Part of a small language model's weights.
Size: 15 layers, width 96, 3 heads of 32, vocabulary 8192.
Each number is 128 + 32 x the weight over its row's rms, rounded and kept within 0 to 255. Layers, rows and columns count from 0. Numbers have three digits each. The size before them is the row's rms in percent of the matrix's.

# k: layer 3 attention key, 96x96, rms 0.0544, rows 93-95, columns 0-47
# q: layer 3 attention query, 96x96, rms 0.055, rows 94-95, columns 0-47
# v: layer 3 attention value, 96x96, rms 0.0551, rows 64-95, columns 0-47
# o: layer 3 attention output (transposed), 96x96, rms 0.183, rows 64-95, columns 0-47
# up: layer 3 MLP up, 512x96, rms 0.126, rows 0-25, columns 0-47
# down: layer 3 MLP down (transposed), 512x96, rms 0.109, rows 0-24, columns 0-47
k93 087:088152148160145125138174085139152165179072156125162122153164097146142195061132093123127118093118163128134128081142136122132109118078134158138070
q94 109:096134148143089163143074155167097129155139086129042085210108160124117125162150147172108083069125077127144187136143157195130123186159095168140119
k94 100:085139103139136079100087140158107097158077164127113143074116096155179086159129142077135176127129148116097152120119122050089154178140133118096159
q95 090:089103143203071132151109151098133084100129130126100120190083090131161176131064152133154125106133089120096136101087116148140145137146109176135173
k95 083:147197129117095129133109172077131152121140084086120122103128173141117094156156074115153156099095102143092096116171130102103189176163141103141138
v64 102:124111147206146125150129109162084084101085075134127180192143164047135113124124137147110151088122152090120121125087114097088188165160121119141123
o64 095:107132093072112104089139129124187165130126151096098126085113089198125179104099162066164133203154119125098115134163134126145129104101150160190112
v65 088:094113099129114129168110072141163163094151100105137071173090111135134078099148147119179112173123115130083099135082102158119113192172105093122165
o65 089:118166099067182096113147212153088115121058152144044129109135151098048148110138127164110076099103131140183171140129138107138107084120179153144116
v66 100:118177090186162130072177103129105102151058165119127165090138116057128098109113108114125142143146156061140103137199134088149183137125121121102138
o66 092:095090141029128126149070116119125172131204080109068112142141155176116168150148111204117124152134116170094140101119115124184124149143129155123107
v67 098:218115143077146126125112160075112148156139127123115149080186138125121078129151148107077146148100160173113142168126156107023059092115089170118090
o67 092:080167111155133130144120111156165123114123166149235112175108097158181168128100145135151126101119123114112122129111134125159153118139153122104139
v68 104:076142116138152156125134059178121136154122101132136130110112089105139109093092134096095065074117156076142145098162119111150177158135112154154144
o68 093:135097125165107110115108136083130124075165186175110096158150134125108110176167132131128145220153088143120105149153107163135111124114105090201110
v69 106:197146110146150082092178149094177114181124196138124174082147136137107123123159139094077181115124199136146167143156181150087111071138087161139130
o69 102:059149124121150134132139070131132087086140124104166077111095130093090114147117090116180081133142096139153106091127092128145133155106166112112144
v70 100:142100129088064082177085156126098131084169135091145089117102183120142142143144124096132172068091083118130091157073113123082084110150130139147132
o70 104:122135107145229164109168114163147139176146100168111158122124113184124101107155121107108126145182175109127138101127155143144160118147139121161099
v71 122:164142099061101148142146140118123095067154097132136079087074151114136156108141093120101133115101062131152129115106079111139196164077135045127139
o71 103:140116155184143093160178151102154155141092098111157172184175115153075109133145123142142143128143156122106165103165161102152106115143105164032123
v72 107:092147111166133109118163054111185127165100109136160096121105089131088082104124086106136171153165183067127142156187138114146148159152131124120154
o72 110:191120152109103128186134163144077119142127179118102139158173156069165094160142141155130096149131060196151168107106131150129105121117123157128113
v73 105:133135113121141159150150100107143105099093101101136105117136108056090182075091070093143132107135108039127104100172071145156192152073112130126133
o73 120:096130148154113145102119122130099114160099103164078128108140152199176104185149130148130136184151130181150137108102151076134089125126149086065109
v74 110:026101106178145158143124100124169113121100116112142170165107085137126082117138100132105145119132155097112157118117129174237133190111082187142070
o74 088:172176113109125098142119129138116143105117183142076109127124150134129166121135188071098186102122153119164083144145138131090103068159170102255111
v75 111:119138087199190140115196085125201128163126173161102112105174072173102093128125161113118143132126172141143114136188133123109171130184079163117137
o75 100:122099153136089118143122171096121123101079124091248169152103190093109158106183067126116124091091128120123144115121137158120120114114208105148093
v76 109:147062193138081171143147137073121121067187127151132099156121179149156135087140158154131132086094057159122116141082125161118136108138152128133115
o76 097:120138068126149084120114160191119161133100132084180184114155104121108094176104114142126142164149156103127071143154150128145132188090117143133148
v77 109:181104051179150095134087120129137150129075176095139163123158114117101106158091124107120140105162139145118133191127117160123137183142096151107116
o77 098:091125176092156162176138141112131113114178109134095110152088127174149161094165123159164137130113142155164126101164092121143116067140156092162135
v78 094:201107099156098125101169175088100102143169084124127051124133188062152146156194123137115125152109095198118123121137100127121152149121126148127091
o78 087:083154156109169072165083125196114114098144174078186145158154040167153118126094158135125090116166170083094143100134147088125127155090122150124173
v79 095:110101069162153122140090068151167154111126156132135106157128117149125120094091094082110112067105162079097139155138138204188107148166084141155122
o79 096:134165135140174140108128167117130136125162102150091136105158110087110123165157135137175117188141178147133123134132123077125122153125157096241117
v80 110:162110112123072158145175064104098146104155116109142146094148137153145067140176127075149176050116114121128120125149108114166070158096131149124116
o80 097:085115134178154114110088157160091112119060150158102085140098118173131159064128171159154105187140122101142117127068158120115139098139102113184158
v81 113:170110193087068132150119168164065131081147101085149143157113178093139213137149112163090140109160082150125136116050119110125129117099180102147149
o81 090:107131125150218106157142123101179109206076148144080102097140137161115062147114109110175097182105142091114120198120131123122158134109092170073086
v82 092:169146120166137154148174166130142156095155132127112192160164135144128194114131197138086109026133129146128152159071119170099099106180126145143128
o82 082:096133099092151154134076061102158086110136098158174173132081164113172067129119095152164131157114181065100130103195134071119160118135124139157104
v83 091:146155127146187080118173132112110089130099102145130129150086117115122090129098108107166071157174184121122118172096152107190074143105137137130098
o83 086:134129131100133155089127072137172225192128176152090127135159184130095120109135132153106119135123154136082111109136084158079102144174118067196163
v84 108:159129204114090194128117112140114136118180098080109153146159137132095186160147122131140030107160083144133142143118173101074116109062168121134112
o84 084:141115084140145095097137179163144133139164125158163147117111146145187068106128107180111193138101137145115160126126106136165143126183082106040125
v85 120:059116138159135120109043126139094173161164171128148155111123105198129116129091130112161129110139197114131143141181199161112038139176147159130180
o85 106:159133159128183115096169179104128125091088151108129100133130123069107132150178100142108128125152126108116101138105089079140164112108111102252090
v86 103:101151059160132132124127123117157152159089128084123130126090070109111165109096061121212100059104128074133128113158131150198207188115141117099143
o86 091:108082242141132140142162151162102154103128123137114188124142169131100109130164177143080170190181135132120119124092094082087121074150113078134117
v87 101:090150061131168139122165107144158108145110142188124113114110101135137159145150098133098108136108162044137083075139116147073129105140090095138177
o87 100:145098145151089119123126117107129118060142115119183136129144134084090102155042127098193168098160086197159173161105124135148153180115134167092094
v88 096:050120119140137169120112111111164149096120123137151150175076136151128092124180104112169172117129082097140115127103088083143095201202132128132174
o88 096:157112186122141087180160123135079093107060119129106146096161156109138157113102079169131143138125166192120158115133155167124179104094091164210107
v89 101:141152075160116128101191157120127084196117149199099132074127122128119188080125154085142123100133107119131150074111121155108171150146098134145145
o89 088:098107135131104128131071109149144180102073117091208107156126090142138059137088147193111160137108094113123071110129122138071097141082182107096101
v90 104:184091114069113134145157143108143156071203122123123119155136182176131129126193149134120130077097096203111131163072119139126067147098166131126108
o90 095:122152141191203115133098162125166151141057102165223130137079067088144077144103115096155134129144146091095140136181140087115126080163131140102167
v91 110:133118169177116154152114077116139172128136138125133164225191080150100066141111093149206129152164107130131129202097162157119123073119160132120088
o91 101:102134134106190146131109209166059057127098130087138119054063149150114176139203136092097135157058136134176117127137082105103121154155087131169124
v92 097:154100165100132141158148190124143103128117139073122177130143178178120084100134118150099140155173130207137118138100137138110091091033113128112089
o92 087:112144146185113113151141117095104177112115150131155134102142089155097232140189148111152106095103151072134138157144149093117121154185183180058167
v93 117:085159149127136125102087080160176115144143163191169114093128135143115114158077096083149140158150146054164126158189165123070099121146139108122158
o93 097:105139122100132159148138202116128155136095076114108128134145148075157160151180184188156123124141134160131109138062118122152147133120126135132090
v94 120:166139151105129130128190124075179112113148093081139108168147125094109128137190110155060172115132144169092123148125131142061182065132104113131108
o94 103:158154097133133136134075110145032174140131167126145159113123110165177068146094146089185087157102143112120209113123111121181063131111117188098112
v95 116:062159199118149138118086083206064145177125085111137115151159101088166144094113098129155118104127098131150126104111103142190109141100168131118146
o95 092:136094099102113110084119156075134116094108165201050136118108195124053153148150138104140125145124096151107109164113156133139177154140078086130109
up0 103:163106091161127146096173140114111155200081181095150168132120176120172133169054115158140094123185116131054133157153110116093144064083167150162127
down0 102:137149087146130157144163157070137174202108124110130156057151158115166168132045111140123089128184142146078062164136123148143098103127137174152194
up1 109:208122170198096173060115078145131140141135103132140112111159133142143146119171106177101058110085134150128168139109144171175159074153187105142071
down1 104:118145088109124143080129094133134144159169078097167111120118149139174131127111155174100134135101218161154123127180113162169210080122172100126137
up2 100:143092087098134155092081124109133106128105101107137092144136181124213157155171106149061152150128110201140162103103086164078143103109137158125107
down2 104:164147158072132144151166129178155104131098117113143135100118133128142139124150134088128100126093148174158116103069109108048100077144135069094155
up3 107:140123118107120170155176196123102119083125061096142105177161157053129111149133101141147166145128075054176127092117109146073151117099142139116149
down3 112:117084167130138114131083146126101115112132103126092144111091127112170078087125166132177116144126136141136077142141128059118121170115159117078108
up4 100:124158145127130101153129162116116133099173111122188075170098094123162175152174125091129167139121116136124146174086175094126090103113129143135159
down4 103:154148138101098136116063136132119149143140169119121106119195114115146125111105128064115153085157137126200134129121132164115146080091188123106173
up5 106:117056144149137127145067118224127121096123137139161145106091114140164144129144148125105156154101151173113212132085127106193157164190167104132119
down5 109:110128102124162155128153143101156113130095108162203137161103125160202059119131186069164102129131087117081115178166060115119182117115105103133125
up6 109:164126189094152103140133144147102097119117124075129145152108121109113138172146125130118151086198124127125126146153095122052130156161091117166183
down6 110:154135197124081117137116122128130090143091144141046109128094111157090180125109123117093137122107169117185123157096150124013104103107198143167151
up7 101:151165118139144082117138112175174120157122155188140125110118120129106123079103118135112099083126147059119099160128136119159181143174110139173195
down7 103:167096106133083155133086155133096112112144107123118136147126116153166092129132167123138138145134117201164166123084107088141090056060175149126113
up8 092:120120121113134170132117128145108093148150160108104112156185151105135086129048083125145134130124071160151118119128191076144135113142141193144129
down8 091:144140158132131125125160127089108132085120150111170123151192093100139149123129082120181147134070076142128133211144130196135139092099151187116092
up9 093:175127098095091127130125184071128149165133111120132141092089088147119116091112117117137135111164081097096164175184151106159132114106134103161062
down9 095:125140158153081123138062165178164157081098072136144129162166156069137165134123222151102120175110161105120171163117116130127157114144111169118153
up10 111:192118120125158112089092172123096123111138112139141153133122180093156126187113118192133097180112103162101130139127107090058133094095133118156133
down10 108:150162133095130089100128162120112125127157162153169198103181127071103153140095134178083102202120135163099151122186114140136103116133077120167107
up11 113:143157146114136137169101134088105153178131140125135132070140178114127081094168047137146074117137035097133078133089114094118180099121113110141134
down11 111:118194129105115125126091087091098162135151155132207126139123183151143087127132073114128153164100051090098107157119119047135156146089125116102146
up12 107:121097106175167166139069133135165177078073203097105165117166119153105147148122154097110153168133185070118149150168111133154115084050153135129065
down12 103:120169160116105045140148167177098073129154078162192137161127122113131111121143153118131096159097074140138117119090180142132118143159079099207177
up13 096:190151147100144197161126114101109120117102150134141198067175181078148170157082125136118196151191148094131148119077162172172122129112104170136131
down13 092:127145115159166146104155211109123129144169131133112125196099114139089106132152057135159130114067093148139118095181113076091131106117136186126126
up14 106:121127130102203143081080163158124160111110094097146118145131130169113082164139145053100159160125141145092161097114117149160099185135147168097149
down14 105:150096116135080109120187125080128099147100120208131135097144123154156164109116140180123078084147173132115125173161140125156127052146084070111068
up15 103:196169171170128166156081101105108145124149161126123115164094112170150071131119122181100093149095134164149171158167127143119083097147098095188173
down15 105:137094104139133136129138134096126155145116116123075174063142182134141126184167117137133124161112146169145134068129127082077141115101095062078069
up16 104:129127118168108149096104096081138104138111090162193122151183082101156082098090122109136180137141125081135124140181138191160113119122092093191092
down16 106:146082101131094091181131113114139115167159124104120119119160076113155201135143174151080116120105166168128159101095168090143125145148116139037071
up17 106:138129139116164195150118174133138145152080130102146081147183167125145136071131150158137136165132154155130188085134079153164101109084132127156100
down17 101:160124136114173140137088170103115108164132119130217086115214160128146064091156140143142112124131095202140154166106129128134070137095136167112082
up18 112:115113136132142189167057082124108107198163148147150140078129180157146115141054108124140132145139142136113174079158096104105118136084130072159142
down18 112:111166148075104137090183100148161080124098130113151124142168111097111116132153085189160104154068174162092083118083131181140111118117113153136104
up19 098:158135146080124152119137078099181166158152131138117070152101139098091119115100127092185139096092090130166160211125113131168074134114183131144193
down19 096:124133121108086161116113129170126092123182107211137082175097130163097164175148107134134066132153090110162178141049097121094139114092170115123155
up20 097:088114084164110091102132091187080133131073122136149101073110108144068178088127113112173129082165159108097151117173139100138151080105142095142143
down20 097:088139087139131137122144094186100193102153120120150137110112089122069163124139173048188122139129153133064146114199137124108076093187121144083168
up21 114:095095147107145131126144139105185131072102106128179124049087130184169124115103183137098147053124126111118117040094150134146072126159141118143198
down21 113:164139116130127119121077106130141114143108089049090148143097120162143118115177155153174135125145136097053094226137078088137131152127135125134135
up22 084:145077115118121133144091112177133167091128130086165126098130124142125157183122123100171154175043145114157119096125167152124145160128100155116189
down22 088:174120148110135107134177132142079098172136161161118125142141146143167162085147120149094082059141132138093140123106176083170138117148096120139068
up23 099:066133132141197151124132110170052156104106179107127134163120140164195165139107090164071170114147142178075149130181071149078118108143090126137131
down23 096:075110182151102125134114112165091124122109135146127111111101124154167203069122128175095096120075152159156129122124110145095056092174083161119096
up24 100:148172117147155117128075142144063089176125070076131137161120142177160097132123101123158135101112149095184213084119135133147128159131135093153095
down24 101:099095162079156097169175123148122130114107155106178156127143092148126091125076127081090110083076144181165178145138147114123097148145126122118099
up25 083:115164132129124177097181110112143151116151132111104100098167124133158141140096130112229157127095116089091116137113068197128127109087139139140144